Part of a small language model's weights: gated attention.
Each number is 128 + 24 x the weight over its row's rms, rounded and kept within 0 to 255. Layers, rows and columns count from 0. Numbers have three digits each. The size before them is the row's rms in percent of the matrix's.

# layer 6 MLP up, 2048x512, rms 0.0305, rows 1160-1266, columns 128-191
100:119156144150106125144162090144123161099144123077143076140091127150119118122147180118137091175132127127138132116116142079110122096128095115133105128150132123085112108151111116154137147102138128
104:120116110143154104120159097113103110120171137137116170126144123092117167126169143167150141150112136146149138165131156129151147114145090108148127112151131101087185110144118111103135142099165133
083:123137165131147139104159140137103122089092132144163135088142117127094155105142143129111153140129100120149134175121133091147148123120114106167168149123122122059138132143162140147103142117159145
089:151130118136147125109130144141137130083112100142178132103135149154125144114162178131139151151141114167118133150174153090133130117157092119137124175133165094105125085119135095111122136125138111
096:092112083113164093158152136142129130145148170128133150143151114130139155127151109097130098139114125156120129113153164110115112157099126104133132165110153126148146121158152112195091148170142148
095:154156162167111108092182132147117094100134120158084092148150122106101139112162136144081104141097109135120089174133153116145171140104109128104095126195155073120111110125116156136118123148115171
100:106113116138139131116092117150086130151121156098136100118114118109169135137139118149144105132157102105140154136167151118138141154161138135150117103164170096136154182138102135164149120107139146
108:138127107123113138083171109125129153073158110123148146121130114114122154159154131113118068107106085170092115125090120115103125124130130134128115130164131090066145074086105115153123163168122146
094:155139108081165094117080137147188131136124139211116140147142148107119139131136140124177143134131088132125107114133079130165186119123082129104149143125149098154116101097098151102125106137141130
104:151112143097148130064153098117118115108113137160162141116139060170148127150155152122129134150140129096121143136094114130116104144124116110115114105153158121119149114095144126075138129140151090
108:150120139167113152141117120113159118140159149158135139127131130111109163084132122101123112119143118106127098135139137101136175145150133106129122082153126069106111060127149091099108132104139093
107:077169120184115146121134126158122108107144111138117173131135153157098116127148103135159122116115124097102167121129138135182180132156095143146099106136110113141138142109173120107117138125117140
092:151160107096104124093135101143130112101158120105135109146118140085140132133134194126108120162131123099132128123117115132088156064102140096110134126131123106135110101145158134102162138138113124
094:164080124141142126136119139101132123130126141143121137120077164133085114110142143129176132144131178074138161168119119147122123129111112113105160146148117147141149159136126147110093116142151088
109:093119155156137064141169131084131148144133197087139141080169101128115117155116107119107139118133127132086170171115141137119172103111101124128128133131148110133135137118120146129117113110152170
109:094156106129131089124150117130117139150123162144124134111064134148137125171134119136148134120133126100080162106115143116154132129110142167104097124131147127105111142118101117108145104144107087
081:128161162121136116099099176140173131114153140098129101164112124146127160104104085107121134129143123146138109112120081107118116130134137107118155136134169108113126126131121145062196122169133147
097:130150085119154132104155093110127145125113124110160172124159155112133134108130169110139118149095128116128130133106136142125160129134147080184084103136128104179123127113191108103113141150119116
095:123127130149109082120145116074120168135174106142106125149171130126136136140116112096135096155105105106141127123086174107132140161077102125132110115150120155156127145119105132102105121127117117
102:169137105137115131105177133147117111101116138125143100119163143110107104122148114121127130115133074143128153154122100126105149108160124124131077111134115105156091141091162129135099077131151125
109:163128171149136124122164139078136146148145141128136096132102149113138115099128076134125125172106127111137096143099104133133145117138115143099127116100125110088152161082115164166111134132109100
092:121115098156132149036080102178153102120099127131123142143124165150133145120130142141148127139141146116111125137110111171148154148124096122091141143107157114140144163131129167159150110147135140
094:178070146166126128115113127130139119170174155126129142116135115123119126117140165121168131131163136127081149151118176145103186089097164144106149123130140089135143152119150147132071117122155129
100:123075111141105151126172127149151124104140115092156127108147126102130134115114121127142101131125120107109155117110107133158146143106141149121101093123112129127161164126117175139124111141144136
097:110138098110127139118141156123113149123179130150120106095133092122129119168141111101129093120132131086129135104104103123153113148151129142107134074122136118123124090112110140110206108137126151
094:101123107108126086115118135130095128115141124116155087123149151158145145158145176140102073149163124115112168145141099127145139147073144116135084104116168109099127173125140095097178133190127146
091:135107150156116126123139144096123111084118173125143094139119125107120135096087105163094123137119107109108123127121093107143141103119088107121152121135098137080111118132131153127102085147152155
097:127118115118120147147142121149095129123159128136143166086130141078140134154128157120126100149140132134135125154119134127171163100126143130154138097156163134114137150124092140120132145155091143
101:094137112133120124125145171122148114087110127144126131066141102119128101069159086119124113125134110080093145096136079155121141089110095123130160150126153161086132169124127134155108169147083126
103:139103129129086096101099120176144097151096152115102124163148075134137176126110117129096120138143137134158168126128132113135133086166128131141148105141114117123121142113080147124139131111170133
097:112121111178139147072125096143120155143126166122144130131171150094117130154119150082138093149114099108097130114139157113152119140107143134099104074118116098123136119105132183152092141152155107
101:162146175141146123139145110118171111146098111151146184103138101112112153096125169128102143131171110134118102134105145140138147149135089145155126137175124089137139123110132109145154164135092099
096:109107100136142073108151127160149103106137145119173155162132154096122096139123136101116116142142128155124141084157175098154108126134138126116103129123101118116097122127153103150126139158150134
110:105153106151099141136100087131122118133093162134133160144085113118153159144121132103130106084124132145076122133130113110118117143145076110126090134148139113148144116124126106116167114149130141
095:142105104150117160111148093124144113132129162096107153125155107120133142119138145133082103129174107141128136129126098092128145072129100117145127077167121111137146144151123157125124102161119154
095:155138102160165127096132129075085104130130126089117088096162138123160150097136128094086137142160116119149125168122142152173142079161122109115099148129153113118126062152118111139134160196097146
103:099109106187135124124117125118120107161093160123148139101118129129119148148140140172116119132145162095103111138119124147157149162123142097108145115158115136102113083149126112166147143156157109
097:202092146137128115148075150135137115121153160128158158164106146091116151123159125153155106123149134192137153153111127116123129112093133133122144172098138161111126156164156136187159074138168101
109:086065164126168138170111110088141143134126168106108125131120085128130122117113152116082113130103088122127143150139114175145104128141115091151127122147139151124096139101157113108128129123125133
098:103153159084128108123141122111082135126099114125130136140084131135096143109137133137161147132157080145135180107102166146087135091138156142148120136130132069092129136160127121091143109117114161
101:146116124108133143108138130133162113082115124151081128137110160106100154113102136088129130156093110060114113079090119103116092150097087126137116126114114119135088126097124175156118124142093124
102:116091096124115094121124110158174109124149140109135154130121101123100132108127115126139094159131108147089148132153133120127119128105126153117124125084139128118094130132135135123091114162164120
098:090114155154181130135131123109125089162104138127188113108106153164114156148154130127140077184095137122149110146136122141099115115122148118145129114111117124085135132077135125132133115172145124
091:164108080146142156079058174156130101143140177138109133166148149142096137131117113119140107162118108181128121108099136112160102120176119117148061131081132094134134134145146108121153073116170128
097:147128138151172092135180157122156164135105099145117121134161094115115146117134141115142073116116097145140151139151141114136139186106103106128102121154181090117107111125116139104129105117125102
097:175121114154103141148100095162111078117155142096126102156110121134116130169125171113143119146127106148135131152128122138144157128144159131141091124137123144143137079105133150144153070113128125
095:136151111109150124105140115117165132141181118165158157123126110152128108114120141138124137155170166135168111090132138146135120081111086120087130124109121133193107148158121128132126139109148107
096:109111153128163142128139152130147158146149113139140109083124111112158122158144113148116089146145166106145141099129124161134138123164095102156095122098110125141128114089148139094109141134186166
096:093116122148120129142123145087118140128128139133126110102078141171127106146138144137138125126090106155075147172109124194124118131164111116106158147150095086126126157130099175135150126122173123
099:128111148149116124115101121106166060095131150179161119145156102191086125119132131093126175102084090113130155120142135131124143135110131107102113108114164110085095172132131142108135125134140102
107:164123140149104132105112138161108138076145140140132176122129131118104092118101172094093107088127129101132114082117119149145127118121112134129137151135172137121160150141159171180081072132099151
097:100125107118126133112137122124156098134171177135151133099098123112119133105139124110138131148145119112110102133124128150153135111121076137157137095126113084154113100152156167109166135130100102
089:117109128163103107123111194118159149127111125136130139163125141150098174105108145141119103157137125151107134122090158118116157114146134114089117149133113149155123080126166120112128106164116139
086:125103128109143139124135131141161112153150145118100114084120133128147127144117129135143120128133137135094131124117143165106160153132123094105120118133105124145146158099131131168102155134116140
094:121128085156132081095154149105163127101118153117141132101131075119122153155158155146128097148117115128161132159132134118184136131111126131176099116116148126125096104126105163127110142135174107
103:151142121153132153108115129123164133113134181166165125094116124108122163185136101166097098156111105110151116127122180112143102130099104171136122168092119129101173163084163090133132091101141153
103:138133133141178167150085142107157154163126133144136130164158126162112127146128164052164108139120117133120157132122146111135122124118118151100092126128156158114158150089158136105122138111164151
095:112135180141127119145150117154158132152164153109158153117101097121150130138155161102159121155114128175091135151128172124121096134119099117135137146134134158112084150086157093150083110158151140
102:093126171179106087163109144145143132112128189094187101104127153122117132099135119103149119088134156141137113128105110134119110150130121133138121101113162107133110120126120125120125100162155107
099:146108163153123161149118162142119163100140131149106171103113148143163139138115123117124134128113108128137095143100141124137124125115117113129099104082105116119131116128160137113145124174175140
086:151138114172143103129138111060134090155100161131129122134181157122121111105164150153095101135122125146115116099117140156162126110108156087121086110109143116093101121134137111124104126116142121
093:088147145136140137129129126098161144149099101139104126160148145107155102114117115116148142147096122093135074143126108138111101111102132128085129157100132121131133182136140132126115120093124121
101:153114134129148095146150157156108127132111119150176130142145091096127147157115099133146146157149117151120099141141144139147130146140112103158129107182109095136168135075131111131085109187164107
105:118113126145130148157122172136183101156116121110118125138126106123149108140109124109108108121111139147089098150106092105112146075112137134113123144104104127128148130092147165181105134103155137
098:089083123136155125178163101067089098122125150108137154130150151160141138098123137075101105125155154087133149134163093123128135171140143062160119101139121126130146131153175130121093147119122112
097:098178119153142148123103150141132155106191174137110163150120151142154122124110126127143121117096113105138133159112120161107167122155162117115135146124133107160124101148103148169111165172117110
100:135129132110136097097167112122118121113117109126117111074144131120092135133126128095140141131142151096154140088119125144113100166140094115121139173118129125116059157104176139149100131171110102
098:083128172124113092108135109160171135120150129120111140106142072121113134116140146108119114123127086119111110147126132129161122151151120154097151118135175118089121114148137124149134115149113133
099:132102112147132108091135140092120137099129123174160134131125135135114098143121140180125092104100109108122147118115112152124180093114117145144141142123177129100118154098127141144152128116126178
107:125112112150119111141170125094071138095124138083119121155102098112094089125124115133109089125131136149118138123075134172128122147115089115137146132102077126149126131116135181137095146117175118
108:154097108114112123096128133153122150142168090145116142126124147119138195108097149091145121157078080130112115131089137143115118163120103130148062107125141099128141153122145118118129134097104106
111:106143129082142132085120122111130124113127108103114165147151104158112147090118132117106128151133131114127123119139121143121149089146106148139113114132146129160094091127129126091107109164125155
091:182120162137116094141142183110145155108142143111126090150090100114106139139143112107135100129102133100103160126108147138151144072154146078167112115122082127123145139106128101170158109150120159
096:135122134127128121158101103132125115101164140087138141128121143143112154154133178101125147134125131145097122136114129126169117119156144140094101145137116138139094128092167097150120112123138121
097:155088088103096157123167135140142173118130098139166131101114124114100119144091139119128119120110130104105186147115148163113104135117108119120125069092119114061170142148106149148087142147143123
092:094080111133124130110131149081145143098127129181136161144128119127116106125156147160157137127117140096142110114149111086160129162134123134125107116111103160132132132136110177090105157103123102
101:158143145148094125101137192161110114130142163124107129133110163087103147122156156130147148118117116156127099112092089148164120163147129152105132123141124123135155115137136138124116103136123160
104:105132115151118123113095161108106140142130099110173092137123102149089118161163117112154086114146100104129110103106129119144155122128103137137105135129091115147091115140105149102139093121140097
097:134124154144195140161101093132151152158133121101150083130113139093131126145127124143090117103079126135124111132140146121148145109117093142161145089107118135104135087145154145143098088155105149
100:100128143109110130090133120171179130136108137132143101153130100123122070104106129145143070145175152092139123122124108143129150145103106076148123130114176113124080111146152098145111125147151102
097:116124079158102127116132162143108176132165099106144120096126151144130114138150108142114087152153107159145131106102154148096131163092132081117114150159115136126115120171124107126128118137126152
107:115135159164127114144151113126153123159120113171124124139156087127110116112125121148151113156183148101114089124126123148142149139144105128124115127135103110140151088083098150125095098115120117
085:138149074148112089107119125135148137132094144116111125121129139083136107129136145127120137140125131059123182104135126156151117132104117120143147174122137115131102120107140133127140124134103130
098:088106086107163122119119157097098109160165132126112113130133157113142158090140109082114100133168115111120158158164129112163120079104112109163121078142124135152123159134107159164101124151087104
098:139153081102138134145118126118144127123133143114128105123132090115142128117080136124152143133129162148094157167112191105145134097147115132138119126116090134139117156146166121158115140162138120
095:115152111157086122118126139151152149130148140184106128100158111107105120139110108130131100144128141115144137090103109170175151082117087107141118114162135090142094120162098133113173080129110119
092:082135110117156160159139146072136138140177143120138097141088099162146133124110132103097088118128148140111116125089095106135126160129136124118085096107135108095104125116085124134130103150154128
091:099109077134138117094154108100141143089122099143147145133169122113065126118134109115123114135130136160122151211123117105126129157122139127123147115162148111128157146132136141101144111153110115
104:136149146133113149110138140119139181124143161140119090101149085175126090142183110135129130152137093055114160132121132162128103097122140090092125089075133110099137128117132142175105102126122140
098:193148134111181145111119149127103142149152110083107081140162163153111129151140117102138140166095128110150074153093140111114114113117110080137085086125130143147117081118097189101145101127121146
103:167116090144188153107144096113146111132132139119155156111141149129132181127130168097103104143143138137116128108194152131161124073081109126132122121123120128159109074097116109150133133147135140
104:156111128146123092136145155139168112160146119114133148113081132122129117106162130143137137122121104091112124126115106120110142127108135087122172122138137065141117145152138133121122134090123117
113:135111132139145130117126146063194164132117143128137111143124149087112130112184142143125126119138133127145143145083119159145116151107124137158129099147115118112162085103125141118130115103159138
096:153105167127116140123106153124143145110175146143180128131109159129099159113145130154136141129154146134090142112104117120146152083088139120121155118179110090099167105120144153144149128094138179
103:148145118152151100078145084091131110120111128153115152147161149113133156120147112183117136133169146079123151155131121108159143075159139109098107130123126133131136102180088133131161061158127104
097:141139075151155175124154166165140147120129135110103143162101131158130126065110103091119138181141144090137111074142094131111120183122120115123090136097102112094123112144149166118132163097143143
098:135101131137159163128133136147134116113074154126170138095151165159062137157131123140138143123158147147133150099091141145124116095155104139135131122107121151140129165153131150144090143080148135
102:095158123137167116132147130138122107153121104099140120082088085088145113115132182149178128118132146093092159105110095163156117113127072147144155107127133136094127114086155116094142125167121147
098:145114121165149148112101153160124130113161126116125130111149137107130121169116138129123143102148093117108151122095147128152114073115105135131143110149125117165112134133158145140159093115123125
097:092092117116133094148085150117117083166178143134157153126156147133164115131121108083137110166154093167140141147093146098112126120143127075144129140121162131107138136129165114150106140189139129
098:109107135105146105124163167104118118111140164107127162135131130120131144077097121086070126125168127144137150113103132101093147119138107132119123098132149106137153145135134098118155155120137138
092:127099115147174101107165112118090108139153145132125141132114145073147136126153146102127097132115145153116159091143124117182122126096112139114129101140130134135171161121152138155128093160143110
097:106117157153123139106138148114116099104091126145131113132148135154141195144105151127127121149124098107106095137114095108164114138142119127164135125122150139135115078080167119108116127114111135
101:092122167109152142103108150142141152111127141147154095146126095109119163155141093122160104117141117137129118149156151112126162140104134124092127141146121137114166132109118117132129167124172119
100:140130122150128081124116132153125145133151102150077097108143144152119131132083104124174140125135109130117122113121082144110134134160155070137107099116119050094150119081125118154191124100132143
106:110142144086128124058135117115112147130194137155151138168150130147139145088100090126145135128143146145120182157109102137101126113159124131109149104110129100108125125156145124119159133137088120
099:135130135144162154069140147114133137131107157154104090117142095115134115133118143112155155072147122152168146164184092126132119148102124125152153144163146109058112137128118126125142111152154120
# layer 6 MLP down (transposed), 2048x512, rms 0.0279, rows 1160-1266, columns 128-191
099:128107075152199114066096135125151088117125145094139111122119087155134124163124139170099139135112097111111094141168136139095123160130133159141118143067138153126101147104126106121082156130088124
103:164083155166140119127098154154139150126148159146121095150119113162114178141124151128170166106133140138156140123097157109144081113136129127186090157113151147122132144121102169100167152105130119
084:148132108112113126170121129112126103145136101081124128134157151100118114141131099128106089141130133105148089104144125148125148152162156175096140133135130131151121105099120143104143114135148153
089:137133166112093121137128131142143134142109123130091139161159150114138099199124102124127128089123173125148081129142101154101146137152160132161125170148101136160155150135080119110116078149147121
097:149142128139080151116091181142114107143090138124156094160139126098153121157125128158121127119099112121113162155120108124119075158096128167132077142102116203157137119067134128138131117165124156
095:072146131100127145110135100113148141107100122104143133127130124126122103138104079113126144106151105060091147121132149177115135106221123118129086122100131140144119151126113132086133134162131121
099:121097094128136164140122132164129136122151130138138120136159143132130117147123095143153153088125108095139124135133084124133098140105145113144152115095141108099122119111092138143141115111143146
110:114172141134073141146130139102143155094146098137110119168166158148114101123110131076126173162114155145183116141150135068125134128136131131102110132113072135129115125116178109162094125123156100
097:096119111100102117163102098132142124165110117117167164117125089142081143162087104122163123107155096143143147165155100112152162075145137128138176126139120137124137140097108151106149119157111118
104:123136165105137191158167130148121087111116153090170088102114165119130142145144165134149171108135093107102111117168102136119137147132111153178162129119162179178068133138123157135115130106109168
105:132116105115141100151111147123114201128154142157125183164129114141103139101186129101142128150119147168121102113118139115168138128171141160108134095150143101136129130095147101128178103072195107
106:102119108163125139113119103109080123104158111170148142067152163136131174133167117127183125123129188099149129128148147094120130149141119104132108111116071155100167143106148089121129131143102102
097:112169123082157157171114104124096150124094107123090101166126142098140139123136140100134140155095093073160116084128086137156106135134084122122141088130175137115148143133076136140116108120155147
093:108126104135099117095163141136132098105207128150098113131141149136149078137111119085098073111162148133141118129157086114140105134130095148150159104124152083135148090185125092131110129131115113
103:107093134118090086112143116108162135155128153078094137147153108138123103163115117161132145158117129149152142140116127117154121125145137116126122164128113104151123141154098088135112099143106142
106:099148120144105116128155134162118125160112115158114158146133120116122078150159139170152155115134068108180124135136147178165137171142134185094127153122089125153113140123091165109151136134129132
084:138090144132133140136114088129105112140103162136112130077129101101132117142158163132143062137158141133122167123143179125153120106131144143127123162154097094152096131117141143172096130096137127
099:138139159126147198133107141122165096106111155139148117157130158126127123134103122159150185098132150090137127119076144126120109118115121099087084149127121152156100116093100124135125099149168140
098:117154098080147139133113133131126131138110168143140119140144162133126154110112114107134136106119140136130144086094129154122088140145121134130128131110124106135083121123143059109133142164110152
098:134138111128147134161140143088132128192099079087088155135135120166148126100110098103128141153128119128174118118138130099122118096130163110119102151111117159138112138150110118087183155116133120
102:147128143102146128134117110122119161152149135105072149116106119165130104135089101140088120084102143144147130121095122153113158131160160116125154165093141148092144137154151134143085155129163148
088:110142121092134136149144116108110164121120154126145115142093165137160108097102123120150158122126129114090136120173153171155117151151131124130134114103138178132127170133108129131141127104110093
096:169094115169122120143146104107157118112166137165104112099094116154122098139128109126153149145137186129134132119133179119170188149100117128133115130146069087113132147115168115135109086123147086
100:179101110146148121127116148106097150116146105104159082133124156159089104138147149089121112122169150115114107120101078145148098114163149127103107111135122143139152122179103098132138142112142156
089:137128157163144126133137099143141134132087087135119138140099164100114133100120139151113150132127154139132186110137204105110149098106120102130133182104127109154139151164144137117073126146127109
096:126138142147086133098143146134127149143156099124132116128118135092115079115125118158093125153074107156136143111158149114123134119112135123125108120122107115160119183109147174123142089129135106
088:128084140114115141161153150100114137133163119150103163192110110110124091126128100120141141120113141119161152148109101130123130116125135126082067096104141133124092121129144151102133090119094099
096:158153133129170100151157088202130119099066116114141133129075125150139159090136111148154110133128157162132097141138122104166137083123150136153085138101157146109130127164133135127079165127148131
099:112141135163156094141151177101106098126149117112097092083109094144133129112180154096099124117128121080152135151159154153080148130105142112121109096129127086130143077139062117151109165126163123
103:115132121127106162135131161106138163147120142144117141168127132110137089156145162114092128116096114132175105173136168112116109098132140165106169106097120127132127147144115136125142123162092109
099:123122086121180114162118119098137150111088140126145115098112143111137136143094140173139131127103129128123107124159100101095114131123125093121145092098120101120162157140144158116159108118102130
102:122132157160110102096151094117147151093115133124110130120140096173123159137165087094153123088140101176134141109094118098120165095096123137114136105117115172166124100171088136121066140124098127
097:103121135139143137134128123092081129115125164158124163151130141141128114125083127112141135086120169122155069118143117152187097153162128173147122149107153143107087159154136151121151111151122109
111:102130063115133116115126139162097145129109168101149099146161150156149108122105141149154099101126131162097128166135141108110116105119113119116140112144136098105132130128155115099127108128091123
091:121102140122139101151138163115150177170097147132135111129088167090164110135130102124144142126127134120153135106119150112110129169124104154118103114119152126145114115100132148114165159101138112
098:157121143096097125116158137154138106128174138147146152134126108073158111126117128159118156133136116143164136133087089148149148096120146130131133117127125136161130114109115122174093107099115139
101:143094119144133113100106142140139153136118091144144139126107137095093158095116118106110120152102166150070106136113133129117115101148159100105153157125175101081100150127104107097148103109142124
090:137152112125130122150187165126163147137140075132146140119129138102081124089124147134103120108104137136121120110168145133094102094148133132117130128139094133091130118150108093113115164111142116
110:121100065176148098157129109119109156116159134152123167123083145162168119085105123106128103138054125089094110134143169156138183139143188099117144126137154117154064113115142127134131091139097083
099:127101148116137138119139101145116147107112138114127138113149130099119105177129181162121148121093138079122118129092158151121166126108106115119160157104127178117098095130119127128118140124149142
106:126179122138147100137208133126132115160124092118152128161134151147080117129108103129132176099113136151111142122151130138123152127114115146130116107156130133135107135103138118148128152121126151
100:120128108137143135127140109136129122166130133125116177167145142113108110115139124153114122114105114143125098148142122141119148089114127150130090130139109149114134107146131123120146144149107110
099:137100103138151131132112087144171146148146113096181114134128111087102120105109111110104119138113127142131115105118130131138125110140124095143133145112130158166115119130141165151133156150144098
094:095135174087087120136136129155110146141148155090166103110142089091128135133137132133132126106138115109141134156115138152144135107167126082147167159159154117073167152109128102100142133124137165
098:100128135097123114122139107128133155139123086151131143141158125141129148144141099081171136116158131111173102124184138125100135122109111115117096092180117134134135161172085130121113138120091096
100:112135130117130126126164124137136128088099125122143153141128154147176123118180156084128133155136126092128121098105131120113126144121114151132135142083137122139133151126161092117101082136126137
097:127139135110112101135123112146127095126161091079129089093149110147113160089144137072120120167135092126131153141124121116140166123130116107110120151171126109088141161143144092101150078132125129
098:092154165126159126115161079078144133118113142163129128134107159145115189072080135158157138140157107115133107091150118162108082115115098133098153118088112151179130106167119141129115086119147130
098:147095105105120116127105112148103177114133127103183113110150160146083115166112135116112096126140131136152133116106166138106139119132152113180122088133137129076161147094094110131069134117127171
096:103125131118147135167122086109151121122159138141167091122136131133096107118133161086101131151098121096103081166138153141119111118128143137118083133087150162092109126136163122151094119116154143
110:151087159115101157112145153165077129083108114146156128137108129179130108147120141104171117075090099143105115144132099116142074139088148150148160160098120154126149184131107123131123120152089151
096:112101107089135139129108153131129143144083154105129101112151134124127157144097112121128094121133122137113130118091110140170105102135143103116133119152131114092141149125088084097122134127129108
093:081125088122096097169141125094106143128152127143095122105135111125100114154149084144138103180102116142093120128091130131110100117174126135135125154131169072165099135128091117099151119130153075
093:194108129136131130144125110137106152127109135118113171115116142182143142109154136149158139124118162150174183137108106144090117136107159121130151138160144148132125134200094130116124086144142113
094:096153093110112115152119132126113116127119120118138111150142111104139107146158124107152179076127146151165120112117137151096143109145147151135135106146078087103128162148121112102149118098140091
099:133179101103100128067080150090165115161107174164124130154109152143154130105146129123122135080124117169085113138105150144132149099175142094138120138091112116150158134106074127121142120112097079
103:126146163125135106108078123172153108051139109124122151137136170140133128156154137133130132142183118129150132098160075080131149147124139134157106166118149127133130074145134106130144155103146134
096:095110131178110089184114118180120125125110113163147138126122121131124138147148102139127145122116134135094163157153166138129156132112163098123077127157109116117114117092146114114108113174107140
105:109125161164130103149127110122158096139164177070114115111110126120145128128158153126126108134123117157193157158110155130148129148102153119113139098119143105119141177172157153149150144132142107
101:092139122120206136133164130149118113131157158169121134124118149158146138152143158156121123133110127108119141137117163117115146093131135121131096134123159165117122095100133131144125164165142115
089:137109136116123147141103131116086139124125127133113138130175098125088125108175138078152134142146134126126134137138101113122115163120114127133160182116113107137086131164120108132149138131129096
090:135129071148065099124104133145135161133100141123159134121134136178106129099155095129153170153126119106115113125106133154113147147089119105104098166160114158147168145103133131156114162141126156
102:121132127095057125104126113137143116113125122103174154135121127133113173104104141106119174147146129087071148111125098149085136114147126180108132104151129102159130111175116093143146133108138133
107:115109143178113157102135095181081142101125100118122103127127128149085137136132168145148155057091091133124153138131145140143130148113110124125154085144147114113148115119140132134136150139106119
100:114149133148158129185179093109140159149128100166127116146091106206128110120116133102136138112135145124139156088186134088099179138118108144129111117120095152096161190106128143115137156130136130
096:131138159084124124098129167107165131174126123111074106068140106131133134139108112129121164135131154150104117142128110123113147116079126146135144110150145112131118143095098148141104137109125111
104:100137143169122129127180123145142128123063135108141128145139135133135111144124126169157098152115109170125094127153066121133136098152113136150127162078119165149128172082128113169099133130141133
100:108097104157139110084157118118155077110076133147074143167092129127139142196155147132113144183127138119128147132139113156167117127118124138166110102134119120101087121149093103153137152139147112
095:181123132102132120144145110154096138141145121127125165171156129150107133122115098098137108116142198134134107089135126123138142143133129096113157122117141153110130156125135114123120155102115101
107:122122101210105138152153136105167114126116148093103111078179122158160138175150107122096130093129133137133116135120144111148112143143120141130104092150132135124089154110165167157120106150111108
108:138138133134115127143136134137102145135153107125105129126156136146095138115112140131147158128085113103123141151090097188079101145099151121171134071133098123105109175163151116117126119113086121
110:101183126111094130113119095111164164111135126126121141102150107155078144079117165142136160173149103074134092114137139108100138136136147180117111150135108114115149144105148077129123151113113086
096:140130152134114132137167100135108106173118166115135107096126142043104117143092124131140130144125125122112173131063179123130140156103126119126146136157146152118115139085141145122122109118181101
099:138136139123099096130116136119137152163112148121104159120154093144138149083062116126158154156096126120122164138152154111135124098121126120117130124138108127137106143099106132129143158147154114
095:115136111140164126108143087103084126159122116113142157138151133078115172119132179160088121132128153138152119082138143095123071147084109121149116111131125127201174107141129161134130153187107095
082:107152149096127083116129140155098139139139136118115107122122125165133122105096099089117125118125085088108147127113154148133150122112094133167158150146126121130102102096153138150146101128118177
097:126132103128166107119112163184154085141129159142113132141149134096135147125151127143117126120116089153127131109139129154102103125100115142151120172119147112138110118093155081149116135140140126
104:146133120092169150162118115082135187168145133142118119130149117119144128163089081127098143150153139121139102108113108124120087103123117155117134095133165114083108162101101126115106123092112107
098:178121101114182137099123141083101134144155119174140111113113146132164141131139133110102109119058129136116140120123127128129142122110124130105099121113133110129136122115116155131146115179125140
101:091095163093186117115129146068118096095176132107130177136127156149104122177131090103120107122121134133115163141126180115137129098148118117175118103082133155102139123100123106088107100140170122
094:113096121128135163095113076104102137150148115092125146134103130121126130115107111130127099148117146153128139145155106134108182054099099147113100139161128129104127155119116175135105146151156154
110:097120141146130157105095097164165162083117170158132107161108138112110109074152083143154082144157137133137126110107151152105103114128116116110111158125154128121130114091144102108129179116139142
086:118127178125156123116128129067128110149098162112145151156163105165134149101164126123134115157120114175141141168129143104124122119137085110149123106123156133174128095159099140114135139138153114
096:095105126132130119111153104153120169109106134132125127153125156137106096142141141134135072115110156167163151148130152125148072111150112151125111151182124109153142143162139110126144128176157125
101:146127142110114170168127155138146131095163129075112143161114111146107127094144133074133155119122138154122097185116105131133134152111126187128113085088122133122128160110141104087102149136128130
093:180120144121145111147112100111110130105106117101141111105115107138091146132114103128175136159141173115119135152135121104132107130147113143118102123160121100127144140144098160103110153126088075
093:130105099155164098090145145129159122145143112145141162103138136179086161107142134103116153174142107138085167130152149128131122107138123145179126133112139105155118107164139088152126162136130114
091:154142103122120144077145165149117127131163102069113097163104135095152144094121111116141146137125120102126123158128156154111123121132160081176142139106131134172126154098141121142128118134133176
103:137154125139086108159117123131138122117102142143085079120123131086133148083143107150139157163147120091187159104125165116132128102102118140113112114077122180100127128146116091132125122150135152
101:115134092105124116129080135130126103155120140133138139127127146081164104093163127147133109119158101089173157089107106165133129098148167133141136116117139088137102095141122143164179140127091115
103:113138106094146126120102109105099093131117147136153137155138144146175143113071128130128156161106125142135093132104103093109127116138114146134127065127137143186125161187090128122104144115122128
108:131055152143116102117121128165078105131161102136113175098105189132116115150146150123140137151124128112154113142083165138076126146108129128132111124148125140077162077150122104075151111125126126
111:156144106140122145163132079159104152129114129156140088176113072145137160095136128106128134164117156105162147120117096086126135142127138110137121116130119137106140086123104134140132129127145129
096:149129127147128117150106141113196123136083137169132134124139167124086073111143152154145122167102151155093153106128138120101147098149140114102102113140176103136141104133098121115144096090106109
106:090133152183101127116093102124145133147115151141111115127114183106108097108184117098160137142114114101139138120083111106114150146161166137068119167071101152106136142143149089149153138130135166
097:108115125154141094140089100121134112122121119127161058117125095085122155181092146160123108089120099159123165118111155086138104084130107080131089122167122117151103131135130091144142135147090134
095:158138148110149108098155108083147078178138153144127131129156096132118162136101091128152129120091143149138168121162116131114111141139103107163120130107104131113101151098145110163154120143125157
103:143136136132131133105153122129115123172132102131117124127175134127130147145131132147091190094153101122145134102097138182140165143119094112148135121134134113103087144081134106157100165117144142
103:134110151163144145200088123114150141145149154099138104172094113178102128088163153120117127119092140071132142150109092137166134144151130135153082160097125122163139108114189141133126126132143108
098:137115193159102167113093105129099115129149120103142094107112103173129124166114160152138141122165107147121115147125121113137135091127100061146112137153164146130124148123140090132140143130134069
096:134134160114136157116082133126144125149114147151132079107172149123098131184104128143146143168097109087140093146128138161157122131142158112150104157132062155161089093105100139156150081124093116
095:097089117125146151131154109140152113135152115113156142150157127088169130134122127148096152154147122132108111129127140148109143109120147113185133112135136081128130120103110132104141157176153119
099:131177123143147169119149148176099160125109158173138156126135165114081076110102149149143137135106132121133149096148134128126120096128133143123112094113136119124097092135142100112142144122113127
104:128137133112134104088114135154111113099141117161131131152102134132138104097121157157100116130142130200161112121121139121149159088109118154146130130104157107130117142137161157136066160102131064
106:135136124173088088097135157105130123086140167141119118134106131133092093127121122141129151091116158147133156152096138126105124129097123107132109107120152125175133154114163077144134143127159083
103:149132087082137136063107103144150178107128122121087107138140108136064128160164140126141110158113129091114150131167136141094130153124096163097167159082148139168098098095090137096119197115103140
100:138119118145157140122135113075107163117119117137107122120118111162110136128176142110128153125163136161130099143107168114142138133100132140098102087135137110108164127140127120147122132152089167